Part of a small language model's weights: width 128, 3.55M parameters.
Each number is 128 + 24 x the weight over its row's rms, rounded and kept within 0 to 255. Layers, rows and columns count from 0. Numbers have three digits each. The size before them is the row's rms in percent of the matrix's.

# o: layer 13 attention output (transposed), 128x128, rms 0.179, rows 110-127, columns 64-127
# v: layer 13 attention value, 128x128, rms 0.217, rows 111-127, columns 64-127
# up: layer 13 MLP up, 512x128, rms 0.199, rows 0-82, columns 64-127
# down: layer 13 MLP down (transposed), 512x128, rms 0.211, rows 0-81, columns 64-127
o110 131:109165120103164169181108135115074146126108149157133100093120171136143096132097133113166124130121115153125124173081109129113115186084109118122093185118127135123106149144143137082124122170138125
v111 131:107161120113131129111141154140135141100141125141146073126146145145117150083183138076116129164099124132137121129142141119111109124079117146118121115173067168136114177118114159147135128125134075
o111 136:141163131160141108122133128114143128119107150123142120116132108097198087149140109136110103148103105110125105120148107136142122097117116125125140152131168165111131124134085104069119151108138149
v112 129:096124130175135168138128121108131163128113137094108123144126111154101171142118067114096145105097147169115086118106114120138093140093122167096166168123146111114112095101158127116132117169128126
o112 130:114129140158155164123128132103155051116155131143133102103140102139105113105135136125114155153104122102120151105099143128146100106122103102118142142131114136098109163156127129140119107095111129
v113 133:103107130109142131108094181132147146115126121157150116115092121126159102124141108143113127118128096092122146121180112115198090201139079136135118113122128103099126113092155108122134072123155147
o113 137:095142143124149115119139097190137124140145113100173137114114127149125137130124168097170097129136120120115150110123127131131113111107143115144175098108113144152176182149117138116179104125123151
v114 124:140120152143133126128070204144121115102087109187126155082115163111115121100122116104126113126130178122087137128107132106160138070116154149136134115134155130133180163138110134116112129115147122
o114 128:085117149143144125090160152186117116119105153123086155165100141127124107146097150129142139135137135101122138146126166156084161143114138116111127188111077152164107124123117089121124132119127149
v115 125:102090099148108106072123143165111116077155139122134153157120144148197132120153102113135096124068180157140129138126130135141133127144140114098112142139139070114133171126129104115122153134108135
o115 124:104083141150128128130150100121104122144113108143093158099116135117149106080127171116177157139134138136143103101159146140120140148158090109141122146165101161101110115196125126111133116160129133
v116 132:141144166154136156143129125130112119145098078172133115112166154114097163127131092131110143147128122170134167091164132162091115128160120139135113140107122156138154111084126125124149126131084093
o116 132:118157165134121131096124131133139098121134117174111110126169186136106124131080148095094099133132125147085134136109128141139168094099090108105145109144165124159115154136131106101114151105136172
v117 124:110137087166162133108134181160108115131157094095150101121122137131085130135164137083139169103133099134120158097100142120128143164108133099121128146134142087151129089142096154100127088106065127
o117 124:100157125154112106137143111118133098111132122112128163088120087138163113118132138122107062138163126126131113104104107069050109135138122146150100087103106164135129146102176125175152131144133111
v118 130:124146111094141139095108121125162161112129118171108187092164099143090126130118165163154126120103149098125151158139139129152162130107130131103139127091111095127138132086105124131093181137102127
o118 130:165115101144117138151102126154097135106133155116155157134122132139127140110120062097163176107152126128130099141123147147108101114130159124117123104142143157110129100079125148139164131076108121
v119 124:101124151122139176114169177100178142119096138163118112099130160139132124130111090139140103093120126120123163149098158120117131084101149079081122101129143085104121100133129132182162111189156169
o119 129:114102129156114116176097117162120132105100114140183139135128100090162102117126155148106118147123103110121102143065107151105124093130106150147138177136117136181110076122140152119124165072110100
v120 134:123110153104101170131121114107119138112124123095147112116134123111153171166164110115119164132181120150179115101148098151151160083116146099115152113139127111126117136156110130127134142095112087
o120 133:116151153138126140110095111157127143123129163170116084082109126155175114120160142086123144141134095189108135127143155105113132120120116118141119160124163148110098098102112133152112127116125106
v121 132:154139110139141135124110140157121125127143116158133100135125150148151137130136150136114126124182155165108122124117174107158147090120156111118085136087108109106076140139124131165136128117151121
o121 135:167160158108100129160124145141139092126100097099120103177124134145144106098117120143115112093151109099152120147151131125101129081137138152066123173152131135103153102158120134139150132149191121
v122 127:168146090135124157115126144156074097116088152116090118126110061088138116110105108147152106122157130139142143137158159088120135114112141118119154154140127172118153118123157102159131157169107139
o122 130:140145110093124146104127136084139139084156133110131081101124108120101098166106184116156178151131103144096145142119104119131192098117138162150122133124130150108144111121128105124154158132155129
v123 127:081113109143087146127127100116097123088127161109131125155109143125144164156156103171146170121122136139079106151141095122148137109122108114124106140136087125160121123127130159152105128173132105
o123 127:152126161161135112121098079104134175103101100103117128110144107127128193145109091112130156135138078143134144099133106143115128118163147154081129141160152136142158122136112149117142131121139147
v124 130:155113062118112153173116124118140110159166134145125154126131127142119117150111146099126158095177158134134159148138119121150118129113132126164097116164135155123110140131109131081146154126149118
o124 130:126111119151155108157130102176147144088093115173124118135084172100126100118135118065078129176127190123108087120135131145148127157144127162145169087125114168145129119115098105166127096163109146
v125 132:148146116163114156139117133148144136127146133102160146109127127138108094145154095166112159102067106097130133090110112094122082083136162109165126099120106154125148124169130123130115129116137114
o125 134:102142119081154146146128125113132142106145134103143139173124134162138117113132123132093120144165114117119137078134141139122163144093125156136156121141116145120113121199103141126141090120128143
v126 134:108142145116098154127159151136083120152135129157123109119151104130129144139111150112102143112113128118111099143113147093141082160182144130150159139125128158148164160136129128157122144110122098
o126 132:106109098178094165143122122122133124135125093094132085137143147112141129132116068113125095114134108106104122108119171130159082126124122109127085165125123140099145100140140102151139136138109128
v127 130:125156149136094121133127119165183175081120157118142126125129126082124173126128127116098126094108185103119154162188126158111135102155128103115092154117130134168163078150146107127107099114139154
o127 130:116122162136139138131126151161121077156128081125105077131145171124144113072131074124129127156079120110117100114147121182113158128127122136156153100169126131105110103093168142094135132145118118
up0 104:126117096133088127153131152115102114114140103107128117173161127139119107163175126118129129142171123134097134121145182141126125056161095130114130175101114128140104151158114162147114135121138118
down0 115:171121137098147129112148161148138107151102134124106104170114130132134118094095176101101194132141161152120148115112136118156142115129142156164093158102103111114118101149113100117103114128130153
up1 104:115125084138111123135147132141115124152091120106141157095169130103125128120145151148104100113110206139141134141176146121136110105155124088110130115148095149126087095184099144152094123116101139
down1 105:105092140121117141152120100123148143175080159159154123118117156125130090091179092127124177119143145152125139053128121158126117112165152088108157127134134104147139177118113082162144105160163125
up2 108:127126145127092051111149161137119119128107139103127150109167174203094123121101141146116136113070124087176123139109135101143187135142093126100156154173126145136080094120103130140124118120178106
down2 108:098143148105065123114100122113122113099093109149147128120143177111127106110129126125134094161168155144170116139116153125127114130113178133116126135146131095116169149160117129168192152132125113
up3 103:162098147159132094131121100118191166144118144106095144140105126119131130139133114155109131123171131174155177169141161127123107101121105115124129131128137112089106117114131153117125138143146145
down3 115:131118125122152163176141129140090112123087114145150098135119101120156088145131137141134121120113130054105137141151158157195122123116110163108157115141115124131123133160118161092122156151136145
up4 097:134118171157134177149150132062135101149146126153132103078115135151170140088153121107126064134146122136110130118106070103148136125124127146119143113119160107150084183151107104106108127153163135
down4 098:155094123159174123115182119120140125112096151107120139105134151148113106129126131139106153120159103110148144159094138129069137145128143116122114125205106130123154120105119138129078103123124126
up5 099:111120132134139119154109129145078170133123153113095107148132160121110168154130133084096101146151066122118157089141154126115153163105128103088090104136106126146129115165124109161161147148138142
down5 087:133085085114157099140149106140126152078139171124098118144139131091104132116116137122136093110165146134096126177125112147158108149133141155147090143153122110110134166145179120153205135139131105
up6 099:110116108121097109091095124157097119119112117126139136115110161159146111108112075133160118100107133183135153149135158113094116147137156161111102142145107101128090146151161113179157136168113114
down6 092:157159132173110100093154165125159140124135136085159149146134111100112136134142133113100108093108128103163167143137116139102155109113114060129098123131153138114145136156132089154119138085141156
up7 101:114111138146098105133105130116137129181086147105090096106148134145146134138145079159114095135129133154109145132162134139144110138134144125122155187123117146089120107136107131120139176116082178
down7 097:140117140134138150124150122119081126128123146111137145105168110118139137177130104146110156159083142117168141090107135136116112126149090150138121063118105098136150099101112112162132142142127156
up8 107:143128166123106160143123173144113093133102169130115084139112127096123133162114148116092119164151127130147150150122106126129109168125097141113171137164093111126098162143130135102165090123085149
down8 105:130103129177157102104129098093133138144132134112128121076091136170118098125100137117131125111138116113097138130140124158116131132152133107162130102106095126161175126112113105144155180097173167
up9 091:137109165106145202108114144142110106104111129141128106144100120123115132125153142191169142123097127110155126127132126145153105156140116156113158123079127193102106132101119116084142148134162144
down9 097:130152126164143119099159152142128149150105129109147129142118119143088101137081160084064144142136093174148130128125113108128126092118098162136102136124132184124120135154150160135134124134118111
up10 098:106117101144127095139150141101120125140120165158112160145112139078127137149112130171124100151155144152115116157138131121104182117109107114162100133122116083121113162135134142158130118138139124
down10 097:150133159134131114153126105145165137125146093125086120144146148137142121168128091110185188146125075133146168087126107127119110116168160107120143137125112129156153162146130093124121078133109115
up11 087:148155177161149179132144156122148125115106122139119098108115162096117114174110127118134143107184131132135111113137166089118103114121154144165115144117091155138109084127098122146117076139128119
down11 085:097132081143126145104104123130101110119100145104117187149153116156148122134129129124135107182101149132103129146112108138157146117143132126135118107137177093124168142171140081141100155096149123
up12 104:156112179148143095135118101118119142135097109132122124131155160129152127110137123098150132154104112101173132087129131153091125127126122085154146082101079108067126140125103136156132149143166134
down12 090:150127122118126122141107117143099110150103147136152101110123110144121125147203142166125113107132115094154150123153114114123136138101145114112136136150074134147121130081122122145084149163102110
up13 099:134136167155130100153138166107155133130095104113092126133102127139092144109147130117113114149113114144134128137112118141114134131150144130140110160119095133145093068105125135135141149097125161
down13 095:164132162114148059134099110108106121115164149141132141150153091100128137087133123126144118099101107094159092099161142112102131131114150147148158109142111119124164159182134134112118135116158137
up14 103:141123129133169117101134145099114125156129134122096139088123144132128109140095110130141125138122095177111139101066162122154105119121160101131189140107105111106147145090120117121109071164104165
down14 099:099133141112091104108084141113149119122128103147123166170133168101126151156143138190137122105124158127143148161156130075063125135107127092132161140111107137094129137133142131129160146121161110
up15 101:140140124132118116166144147158128136080123145126084119086089128154101128143143127145141127142156136115068106103114158134111113154164174164133113125132112120139133089143109120144107105090183171
down15 103:118169147103156147164120143119090107122172127113124127123125094120169105121148153146119108099172136101041111152148143099094147126115156145080102114144162123176118130116163128124116150148191118
up16 099:127141144168100136165084100155095080144119110125155120156115118096156119119113130066151120124140105128110101130151097167072105145147146105080127112168138126127120154175121167126130131145153109
down16 099:145111112136090226145126149139111144105138121162131125163125108111115140112104135116123146104098124133112112150132119171100155155114148134104111121104104127142108102176112173107151108131103160
up17 095:124148168161135101121085132088124166127107123115112158074116124124125111133162138127159111095120134116135062117103178110137169158078177107120082111141161166106095132095144126116122157140148110
down17 093:133090133126152134091173192155195088130129065181129129123169138109108138136122110154137102131122145097121096100123151122132115113166114132131126154150117119129134134097107099126141122165136100
up18 093:114139114144140153107124137120140114113137146112047151144102148091137129114104121133117145116153140064130128158173145098164138184106135141139087128132103111144125120120104160114086123149145068
down18 090:084097098129142087119090134113135133120101121077195149119110091146136128119152142110116129134149120148097106116124089118121103101136107107186103150139186105152143114149143147145127120153131134
up19 111:166145157157107082133114150154117110131144146138131148138145140124146110148109145140141118134164079156174113151147128163160092163121116153143134102146142100132126115122149125128123136108130163
down19 111:123146122156102137184097085144118125131148130144141094094116118140129091131130140132187142180139131119119105155121152131157142099148107128143069109109122146156144145126120137172118110120154124
up20 095:166149165091122185130154146170168101162111148137118119076131151150092115088151107171111136131115085148160150123141138128149116152078149111108129097098105135131134090138147136131171115084078151
down20 093:092117102118153065112108177074069137118157120142155153117140135128093138109150130131124091147146140141081112122151114131128124115154143128144154135177115137110133133149145166099166090115151112
up21 101:135133122154098162125174139138145125158137143094153161148138121161141110101126108112129096125127107113119104126096152139132094133161165104179157107087134145119118151136190147152110074130112138
down21 101:088129095119125104124128125100107098160153142141139116090113127136135131111111124114132133166120129111154133110151069134089110112178072127102103143119090126102120166106115179107120113126158137
up22 095:109135120143138097125118170109109122119122148104132133170144143139099126112162108128173121123178160171147154089081127148137090108173099127108120103146156105112156139118102111136117145147133151
down22 094:172154111147121096114146077090125150103110127146114155139173136153099113115135117141097122136143152170143082133118137103114142118123111182132119118159121132107152157127128173152134106126091112
up23 111:164154107127122145128111146139135134119116174171081163130119111135093133099104114125095130099107091125130105116118096145078181142100116203152159160108132130123103116112156151101126132143124169
down23 133:097135148167103138110107142156102121145124110147129141137157143151101121179119132126117112133077157148129105139143097131128123128153127115175121138122127137173097103134135125114104123087135156
up24 109:149122080115123096095135164142130148154130117100099141165127121119121085158113097122142110132117106092127129086129145091140114131155108123131116103150118132161110134151081182127136100100180131
down24 117:142143135115154131162148101153201098124077133137094171149154109131092111106140104099101162141133128116095127156125123166159110128111105152143113132082075115154123106116095127116107120114141169
up25 097:144103080136163122118136112137112138143140163119196124113150090121142096177148132162090097147158150163118100113144135148189165158129076120107127116138113130111114119103088126083140153148088125
down25 104:130125091177159122111141132093110112142119157151158099100122100110107115090126156157123121193059135095110157149133137103086109140135092143146105127144147105153145141137128111097126149124120178
up26 104:081162135136145131090135131145154102116149131103089146098110142116117117133143154118142128140120153134177110099152146144103129171120139083135121070118124167115112102107179160143125119136085116
down26 097:133162118117128148112119123152110144161148168112133100091127096128072106130135113119133149142124167126124187126140143145104147111125132154137166121130153136141126173073084148152094146105133118
up27 100:049137159150147128164121114137118134127091099129101120149142118122104137158184112115105158137127083148152118152137160104098152128137140150156128178135127124136092157120092140085140143114126129
down27 100:136128101154138162144120150134128128110126127135132086121124154160126089093093141093100131151150116140142137119103146078124143156140147121105145128095108082147141157149113095101145136136131177
up28 107:172138142102148092085124130095136131115120118107126145112108149068080128122127089104102121102129097156102134108184133125148087160092098127095138130102113131157129155161121116114126130147101136
down28 108:121120123142109141080100140134106130148095105153133149152134106160149188089070128132156147110132133123153094147105166141111159159112154173135085129134133130135096120118151163175086127124146122
up29 105:136118107182163111121101163096120095120132136134081169133170163114168139125120158111115125150129151134120100133117122116092124134128126122075117120172112116087128153092075145093103162083163099
down29 103:125146128096120187139130135115116081119171132163154104106144117100148109127171125100108137128142102180111095163119116057149149132142127085130148093145113117111150139154114165104138142129134104
up30 103:144148164175125123108120139145119137105089134109162130146135158107117108116097140095144155162089130132173121179115147082154133135101125160100119095135136125152119124131102158091141178076124146
down30 113:148136091113122138131156107065132136158125151110144145107117126103141096159145160149073087119106128163155115128125116102130116112121144110132153127132110158118083137106120134155129088154115096
up31 114:140080130150137159085124147138127123152116113137102154145138139093140138124106161067140140182115119147128145140103111136154139124109112148136108137151109104148107112181127118133144132115117175
down31 116:166118161154091116138124085131134139155170107123128108104156152106139105117099128092138103143095103146155186142101148114135139114118058118132087140115112145190113119137128129098115148127133200
up32 100:127137148150148116108160147128137128119119095084141131123135156118117113201139129117150118121156118121101170093109131112127126164115166179152097121099148126166140116095101134147149132139146144
down32 106:139143076162179142145109176132127143135116087132125158120155120140145135177099126134099153139095070139112129126106087135146104074145088134166093150086130151153110130108160118136102151116163141
up33 099:109159176139120083133097107157119103108117134111128135137114113121161130104132103132157159155122128076128126129068121139170121087116143131183135157138143101125117132114095164159093157117159149
down33 097:134103140115194071167147128120088151130106150149091128102125153135105142150160116141097084092151114101114099094179134115090100132115143126138112103162126145128124145150162067143128155150125100
up34 099:135130148143130142114114110127129142175117155128124105143115140103133157138119122080109090133169087106127091136142121066148123122135144142107160144128169129097114137109154158116120139151153131
down34 096:087088136106117105114144081121125095129151102148116141141097146145120143153124074084141138134137106126153095134148125098103154106142150103173148157139143126129117171173116162113127129139165120
up35 097:100107177123143123137132143121122152151150124092149146059127150129116099143189107098138106132121125121121128127149158111126136136143103140141140139096125105127103161168149133120143131114138148
down35 096:165128148171111149103115157131147114079124137131154107131080105175099145165121132162133145144112161113160133129096076143110139095118170100111111107168152156109108137119152125098108097091128113
up36 096:134144128185135101105105175148151124153111110109105109148130166100130149182073151132111108105107127113071154125110101103110118112101158131144123110155088151167116111155134147110105131163129116
down36 100:143162108129115133120151128125120118191155131168142114115115112126115115146162168138139105124150122115076152140165091122147122152172151091131115120100191118110111113119144149094160118116109121
up37 094:167119117127136146120093105122130169088123117114125134113142131125127173097116145145136108165127172146127166117108108121106089133165115116134111116144102166155119144150103114178093116091131132
down37 092:090080132185123051117131143112136153129137156140166122133121116166124148092169132127108157122120136090103142142149101133140151123116150140113140097126098112126119119082123097130148125128158137
up38 093:100115097136110100103184139158079117093144160084179097120101121131129134163146089093118136123124117128082115139178141097137128155180121107139133154162082121154095142120144154124127134149120151
down38 087:139159207121133115131089134100156095167135098181129133187089154147108139095115132131093130142153143122148107122128139137130094131118133125124075123103140128118104104125103146138116105128141115
up39 096:107103172121122148115120158158053115105191133147129114143097151119154105094126112117154101132145112123103191151128129128128122104133162085174113108191101127134113129109109107154104141137114119
down39 084:147161180144125154103159166117158096164148076116118164107132081137132106179107111142123149128140160130127139150129129133114099149151109161080083150125111140132119099143101113131109153133142144
up40 110:085117171132104136154174101150127134095088145131141124141135125093101096178106147108128120132126117160118078092134143110104133158092143129143113157125107125154127097114071161147090185138172147
down40 113:126116124123130134102127104107174172164086144119104108128133143120157076132092132134172181133105166198140113140150128112122087126124149093092131100086096150091116144117156137142132145090140123
up41 102:112122116146111132113110136114127171156140108164128120085131134098117109128109165128135132100172078174099152157130119105154105131108130159113193128133128114116113162149125143166144072096075091
down41 104:146152145139120128165160117125156121144145086146117078183128139164152132094126145157115171142112111157144110118089133148121084104125117133108143126109111110109110136120106153106077135153120119
up42 096:169130139165092085133178127129110157143097103122117171137133110126134114151111088106084131115148126143108106117170115133122117160099115151150103127123129138102123158138144155203112133160145137
down42 088:167133119157109138126096129118164157125145142133143097137154150090176101123123109160104150133138086073136120147137109082164132124115123128119128134160079148118135134121141145108121097123099092
up43 094:147123143138176098137114120105114104116135152101102117128111092107171130127140135121144113107135119135117112126154129151156119189137139142126177120119072106115104185142083138132103103145142162
down43 101:151111116067144136135142130148127117100092126153094115142122115179151144127109150168105093184124154131137154128080183098206122107097124117154130131077082125130111119103121150136138154170146117
up44 106:149108167141096103166150152113159151131108120125111148159096120125068169115140114090146119131103121153117144120132156084102103149129130159108115138155143137126127152094106109124135095153107143
down44 109:128093102115116148144124151090100160141155111108135128152111120084162096133171135117141111137100165115116125162118123107107129159128143137147163140139174095156085119104102145157159092149168127
up45 098:086156072163143108118094126148124098143142149105137148104136150129151162150107133087121118087124126151170137072167113136153124153143126132101146102154124128106143137125161111155103096133117067
down45 092:166082119109121131177155159143113098118103132146105135173115154126135132155118134134105156144090134127124119089120139106105111129129134169142117146125134131139106109087126128077060167140100137
up46 090:114129134136097108136138126132152146139091159144125181161108132162119174070123149128146125137124151106108144117127112137145157125141088128118104182087142137134103124173132142113110146119100113
down46 091:138127128140142138069098177135145126118166137133132112120135104101134106181132119143143115094142126167098114137108136115137102097093168159133129090163137139101160131111112154141111093147136141
up47 106:130117134144144136054107131102105141096130168108140121173148097137166156133176149144129121071137124175117130132113104119147097135082111119111137170113080116133121188127145117145093140135113125
down47 103:100142121107142099127098138145114153087112144104151119177123148100173143121154149081120106129084143107145121130113120130137092163128159106123101142149102133129138098103155193112101135137188118
up48 104:136143106139145150115133141140120167107109143115150127092112117095146102128139119107131134135136112130117131092140130161117183134180112137106137155125108079134102145139104139120076060151065123
down48 105:100136096186115169151168182138135114158119096107140139173118138103155179116176111104140108116131102130142113162118132109157111134168122098116099141062103122110164084134150111113139134127120130
up49 107:074162151137136131103148123145124143127156143143117139097139128091135113143141120132165134123121149153144087108117179144087100136106115128097144146150123141125113134097134143132086120114114132
down49 100:149128097121116109072139149106120137091105166124124143147151114179155094140132088119120123107103092125123101112126099147162105150169148125150145141141160113104084137149183121133137146186131116
up50 101:113137159120079099170144158135103122125178138137095103131078083130117121172134153153109103137141102146155124106102132163142132130121102099127127126157102084118160128127115157170146114168132120
down50 109:121149144133088118115119128123139101122110138122107138141104124117110127098108125116133145125127142112145147126122147139107161095083109118117143085111110155107131117162149186153106123161129135
up51 095:090100129168099143112108132182098129111098165129132171123186072101073153096160151107168124111177143103157139153112168120111127141153127129134166117129138102116123110138123154123166125109130118
down51 089:121136099082114099110126120110123125177145145133157130132101096143103131117147141110112176124144105162081144114114163145101129133110140137147137113137119142173117143152114157105136169139169135
up52 106:116160137145093170122156136114143086115135150145129170076127126106147145131107127138124139150169161094151140095156102147096135121144124097127107100176135164113131146110189150125128115149123112
down52 110:116093116119107121098135141163106134077122131155123140094139105113115123093143146143179144147115124146121140126120153093144101121140124130181181115112150148151093117139074113108101119171116104
up53 094:117141095128178146123075111137119075109160168105136138099132127129081128114147093154145148155096118134102164116105105130119171148172104125133101134114113118077126112142131141138155146107109138
down53 093:111101150151084108113153130160122165123118126153112132146128133097140153165127170140110126100158128129172080134147141122117097098101125156142127142088145136189117120128132136109114098147163116
up54 092:137105123125103122126119113067097114108127139154124165105128139167126131098099083146137123118171103163106129142136147133080095141109170120128160151166094092120122147150119092133158135136118113
down54 087:164139135159117121135149122102155131169117095145104126142137078101188147167103118137123141122187142157123117131101121114155166119125131129147109123094092150143128108101114117155138156099154140
up55 103:127171099109153108111159156147128134110110122125161145145119109113142168146100128128183112087127098123113112143107119144117116157134158147084130136138105096139105117122122133154117156124166143
down55 100:116105122133131113142138085108155125125138127166082148159126135154146077169110145127117106119152146181103107111124167120132171116109152089143101131150163160110082135117125087125139164097102135
up56 091:136131100169101124145145119084093149139105111117129124108132132128106141172149118128167096142139082110121140110106141130111105099148102123140130088131110133196124131163138120165113101140103157
down56 091:107128146149127134121124123136137114129149113094113128162128158154123152126139152121116097118121151084139134126136096144095140134114115144111114117111123163124106111121136144100094114082140150
up57 106:119165097134138133123136120116101137176142128109163162097129154149152162116126098162107100164145161091149147121112097114081109116113153149140129134165130115090100157103101134070126138136128132
down57 111:118124135112144143137127141146129119103107105171100137153171126158154154111079111158104162108176076166150168152087143093138131109152112146088096153127100133120120139199125165117114138085119150
up58 097:108106126154104152168143131082084073124119152129152138126178095093164099150110135168110142152108118082183135118134121162163104160158142164166141130141125120122112105141080143127117130123141099
down58 090:160175085097153107111148090140071106099089086156123137128159125158081162128142151149136115158148136140124156098107142161128185132169102105174141152140159140147148115154131119157090152115117128
up59 093:109145132135160137115101131101159184132135163130169102120174099147155161138149113082126138160095104110146067111138135126149135087119133126121127109157125132080072167139125133161169128122168152
down59 092:131162126153129123079126149108111122123106107140135136120155143131170128126093110132114106111135092144113124125129104152163157170152137121096131139079116112185154112112080120118148109078119152
up60 110:141165140161126115127120116121135128099121108117108136123142130130118119156135140162107123106157111136112135148157118088142185101165169141124109062129091115138099117128074142179145147089153122
down60 107:086103097158116141105150160149069123144110136100132124112123147148163117129116072121107128122118080108130142149156147133127135124093188130118126122133169155108120139146137126106155163132128115
up61 096:129146177161119147084142174109125107104064121100126138122187146126116134103094134123137103112091135159153086135132112152120114141143151195157153167157132097139127164147113106138094128129116093
down61 093:149175197106094172142093130108153160122155121117132113131114161098129132100116137149109152096152121104159152125152171139104165098147117141098125123150136145130182086147117117112107141143115110
up62 110:129141119173091100120108124119122136104166115129113131112130129115087137145148151119191107140118142136177166154111153132097150131135128091124140107133122150121126113112126170147107111157120135
down62 110:098114099138156146155117155140118153067089106142172116100088125141132064097101144148095136131134137146172109150161142125115128101126158156128093169107158150123138152115146140117148118104137119
up63 099:088118116185109117109150142115148085165146135133129144141155146143164173120148113116113124129127133141102149098091112137161106119109113125126127103134101130156108110138134133156144072131175125
down63 098:181141081081180114149136164107083166132122164105145131117136146128134137135109105119112110137189108122115138115157135084148101176111130182104134145121111144106120159116099154124169176094104134
up64 098:131131125110157099119086157129123154185103147126152131139122116137126136114093135143155140087149091154111116121086134149150074146139127142115136137114155137141105118146126121133182135162088102
down64 102:147151128173130065133128123119138140140131156115109122127122156134111125117178124119114131130159158125123123105130121112107146116126125146146103135146114106123200156106126119130187082158120117
up65 104:138179150152112115119171170132102098161107130124103108105097106125130115137136142140087156160133130085089117110130130130123108183146146188101148130102093114125120139138170113113135097108104134
down65 100:137157101121135067120122095096139152134133104134149150140142121110111163147089132155194114125134116126123127107133108108157122165169146111143139126150165150126184125125120165154129135123128122
up66 102:092145116141139148105155152138145105096160127129120152136134163107119130119067105116148100164114106134131136140117128134160169134116115145162172114110120115127133110118148139126126116111115104
down66 091:127092150152072134113173105108111085132118119105134142113176119179126143125136102168144150171121149146120110125101128079130160143128123085105099164156146111157102147135138131096159126152137169
up67 097:096171120186136144158115120105096155101142150113178130126135121143125100133110156141129104134140162117160129127113115173126121144113088133134138133082108097136132120162119152147121123163152151
down67 102:133092155116107124132153097099147128137126101164084094114145131149144084181116104118122139127114127107141111108127105164145145125147133148117164155171114112117131157150100166085191102103101132
up68 098:118111110143172154151168131134079102108073124180102108114132115116138137150121113126162092083154110125077123123119166186175156128103126117153116149172104133130082131131106121145112128094157085
down68 096:170153096117135128152104123137131098124164189137114153141128172093123165156197132126145122141121103114165088098157128139137135080116088160162140143126132112141150138115122091146143137141083160
up69 104:161140135159163080128143104169120106057121130117107148191135110092156140097122078120107148118138149134127111144124154140128180138106131127088107108117113098197099135136130110156107110155122126
down69 098:120154130115117141142103085093134105165165154143148125098087114135119122136147136106131091118134111162134142084124164129133108117137138127132134150158146145129148143150105160111148138108089130
up70 106:100129131176133140151145118176119145068128093130107136116094164149139102161108143161123151106112139147137170111107137093109109157098106143092088105140117121114085141111127108147139120100097137
down70 095:125155098112134104133127115129126122141097174122140135155152118115103134135141118105083124135147119112128122115104137151109114126127142085137143168142158131147125138153128110147252132135109130
up71 102:147162123192145148093132123162085129106129137109099149134179118108117114124166125114100161155170114116111172093128126147088161099107142180154131147101145139121138112138092123103096082135131143
down71 111:159174083156122124114139139144114127116087150095132134098146124099137154137134113083113132093123162106119150190136140165122149120132098153120136122130130132134146147129111133091101132090137111
up72 101:132145065136141132113152138103114106091184153134106162137092112089085093131145113120154117108118113129172111092180097122077115140116149149151094155108103127136120091142129155140104119118092110
down72 096:105114158125149148159091078151114173149093139136132155148160126141138140120142098118143127137173115121163166135133124140137095102119103133104090128084142140153195096110107125098167101148113109
up73 096:149152093161100180121156157140168124110131119139104137064113116178088127132105115095146138115104118173131136122137110189130105111118119133107114119142141150116099143109134118176160104115138149
down73 092:111117139107112110134118128127136143109104108147148125121159144142130146144144139099095159120112105091149150125111113104144184109131125134126139129120172126167119093115129114107213145122107144
up74 099:162098108134133076153142107112123114138119113115128151125123140109141170145142112108142085113117104104141142077149148093122154103123151132141140146159084125097135113093143155130106172162112140
down74 105:140142154114108150123104126105158133156125098131126142156130135103119100147089108122114147123121161136094120199080132146145127117138129104119090111207140120178155164122104072093091145104151124
up75 101:146123115105115127136118125122134107114126107096117133134096123112142103078169096135136123156131126108113109122113157156171131199120148105158169131150122129091088116068137131141106075119111076
down75 101:126095170136144147170147143114100097097093129140157117102107122102074147103093111116118138090149112120153120093093136092137093117146118144134113122079113155165121081117163186132131145144135141
up76 104:105158166124104160116118124137187185121106127136119143138121146119141141136132130152077114115122115107144086127102128129162150130187088166135082150132106137107126140175144141090115100112144151
down76 100:115140142108145149129108101092136106186116161130099138124139163132158101144113125057126128106164119145101167144141125108103192147122142137101103131097143099117117174149125106150137117096183135
up77 096:149118087132131114126099166089125144113158124171157115145110165118151185123127140125168146106129108111108091078104138152155095134144121161131134161132105111130114134127116116105116147165135131
down77 094:151141122148131129120107137184118138081143109154100149152138111172145119151103152127048173107140141138136096127073138156126122097105117153100098097134095128111146170125145168091134148175135118
up78 086:112081126151121106143097127109068160100149121094112140116118115116135128131144130086159100109113140119130182126140161142125116152159148098144110153119116156139122110126113141177092100138125083
down78 083:104126110162128123134145169110153121136087136116118109148085122119092121139135136125102115168150135166103115125094107116133172085087131150124109156143138103118113142126148110130143162123136174
up79 091:108147152121103128137154155112084137136114138117124181137153168115094185123141119155125111112085135109111137143167135186075120144096110103137165116146156120153113102143093116129120115170116087
down79 099:106108145131116173159118137130104138109120110137124088141151120082180124139118152137110118087119130110126127120081105111171112117115126153107163170144083151142118097135150175137132148116096162
up80 108:132122105176076056090132138102114145110118123098124112081140109148117109130159118145082122160113130123126143133142121158100149152149109120142142106149133156114140106113127121163125114112148133
down80 100:090120173115105148157101125158118116161126118136112147134142116144128123154125088172160125092153151106135135104080106107131101083102112119132149143125112153144101119106112154144108098134154081
up81 088:137133136119143126142140138145105146084126141130096107158096143115122099154123153080139138125118118140127113151141111110123123137122133150136111144147130144101113095146103114173221131142080135
down81 099:150127081124159132120164132131120111111168119102148140102137145111157180115134091139104077109146116169116153128157134113114129162154116101110087144125112124115146143140133168066093075130116072
up82 107:118168132103134104109133155145111143132129112155139171110134133128176120146144098138107097143130142170145139106132098171145161102057113121162122163150093114127131108108138159131120129125142108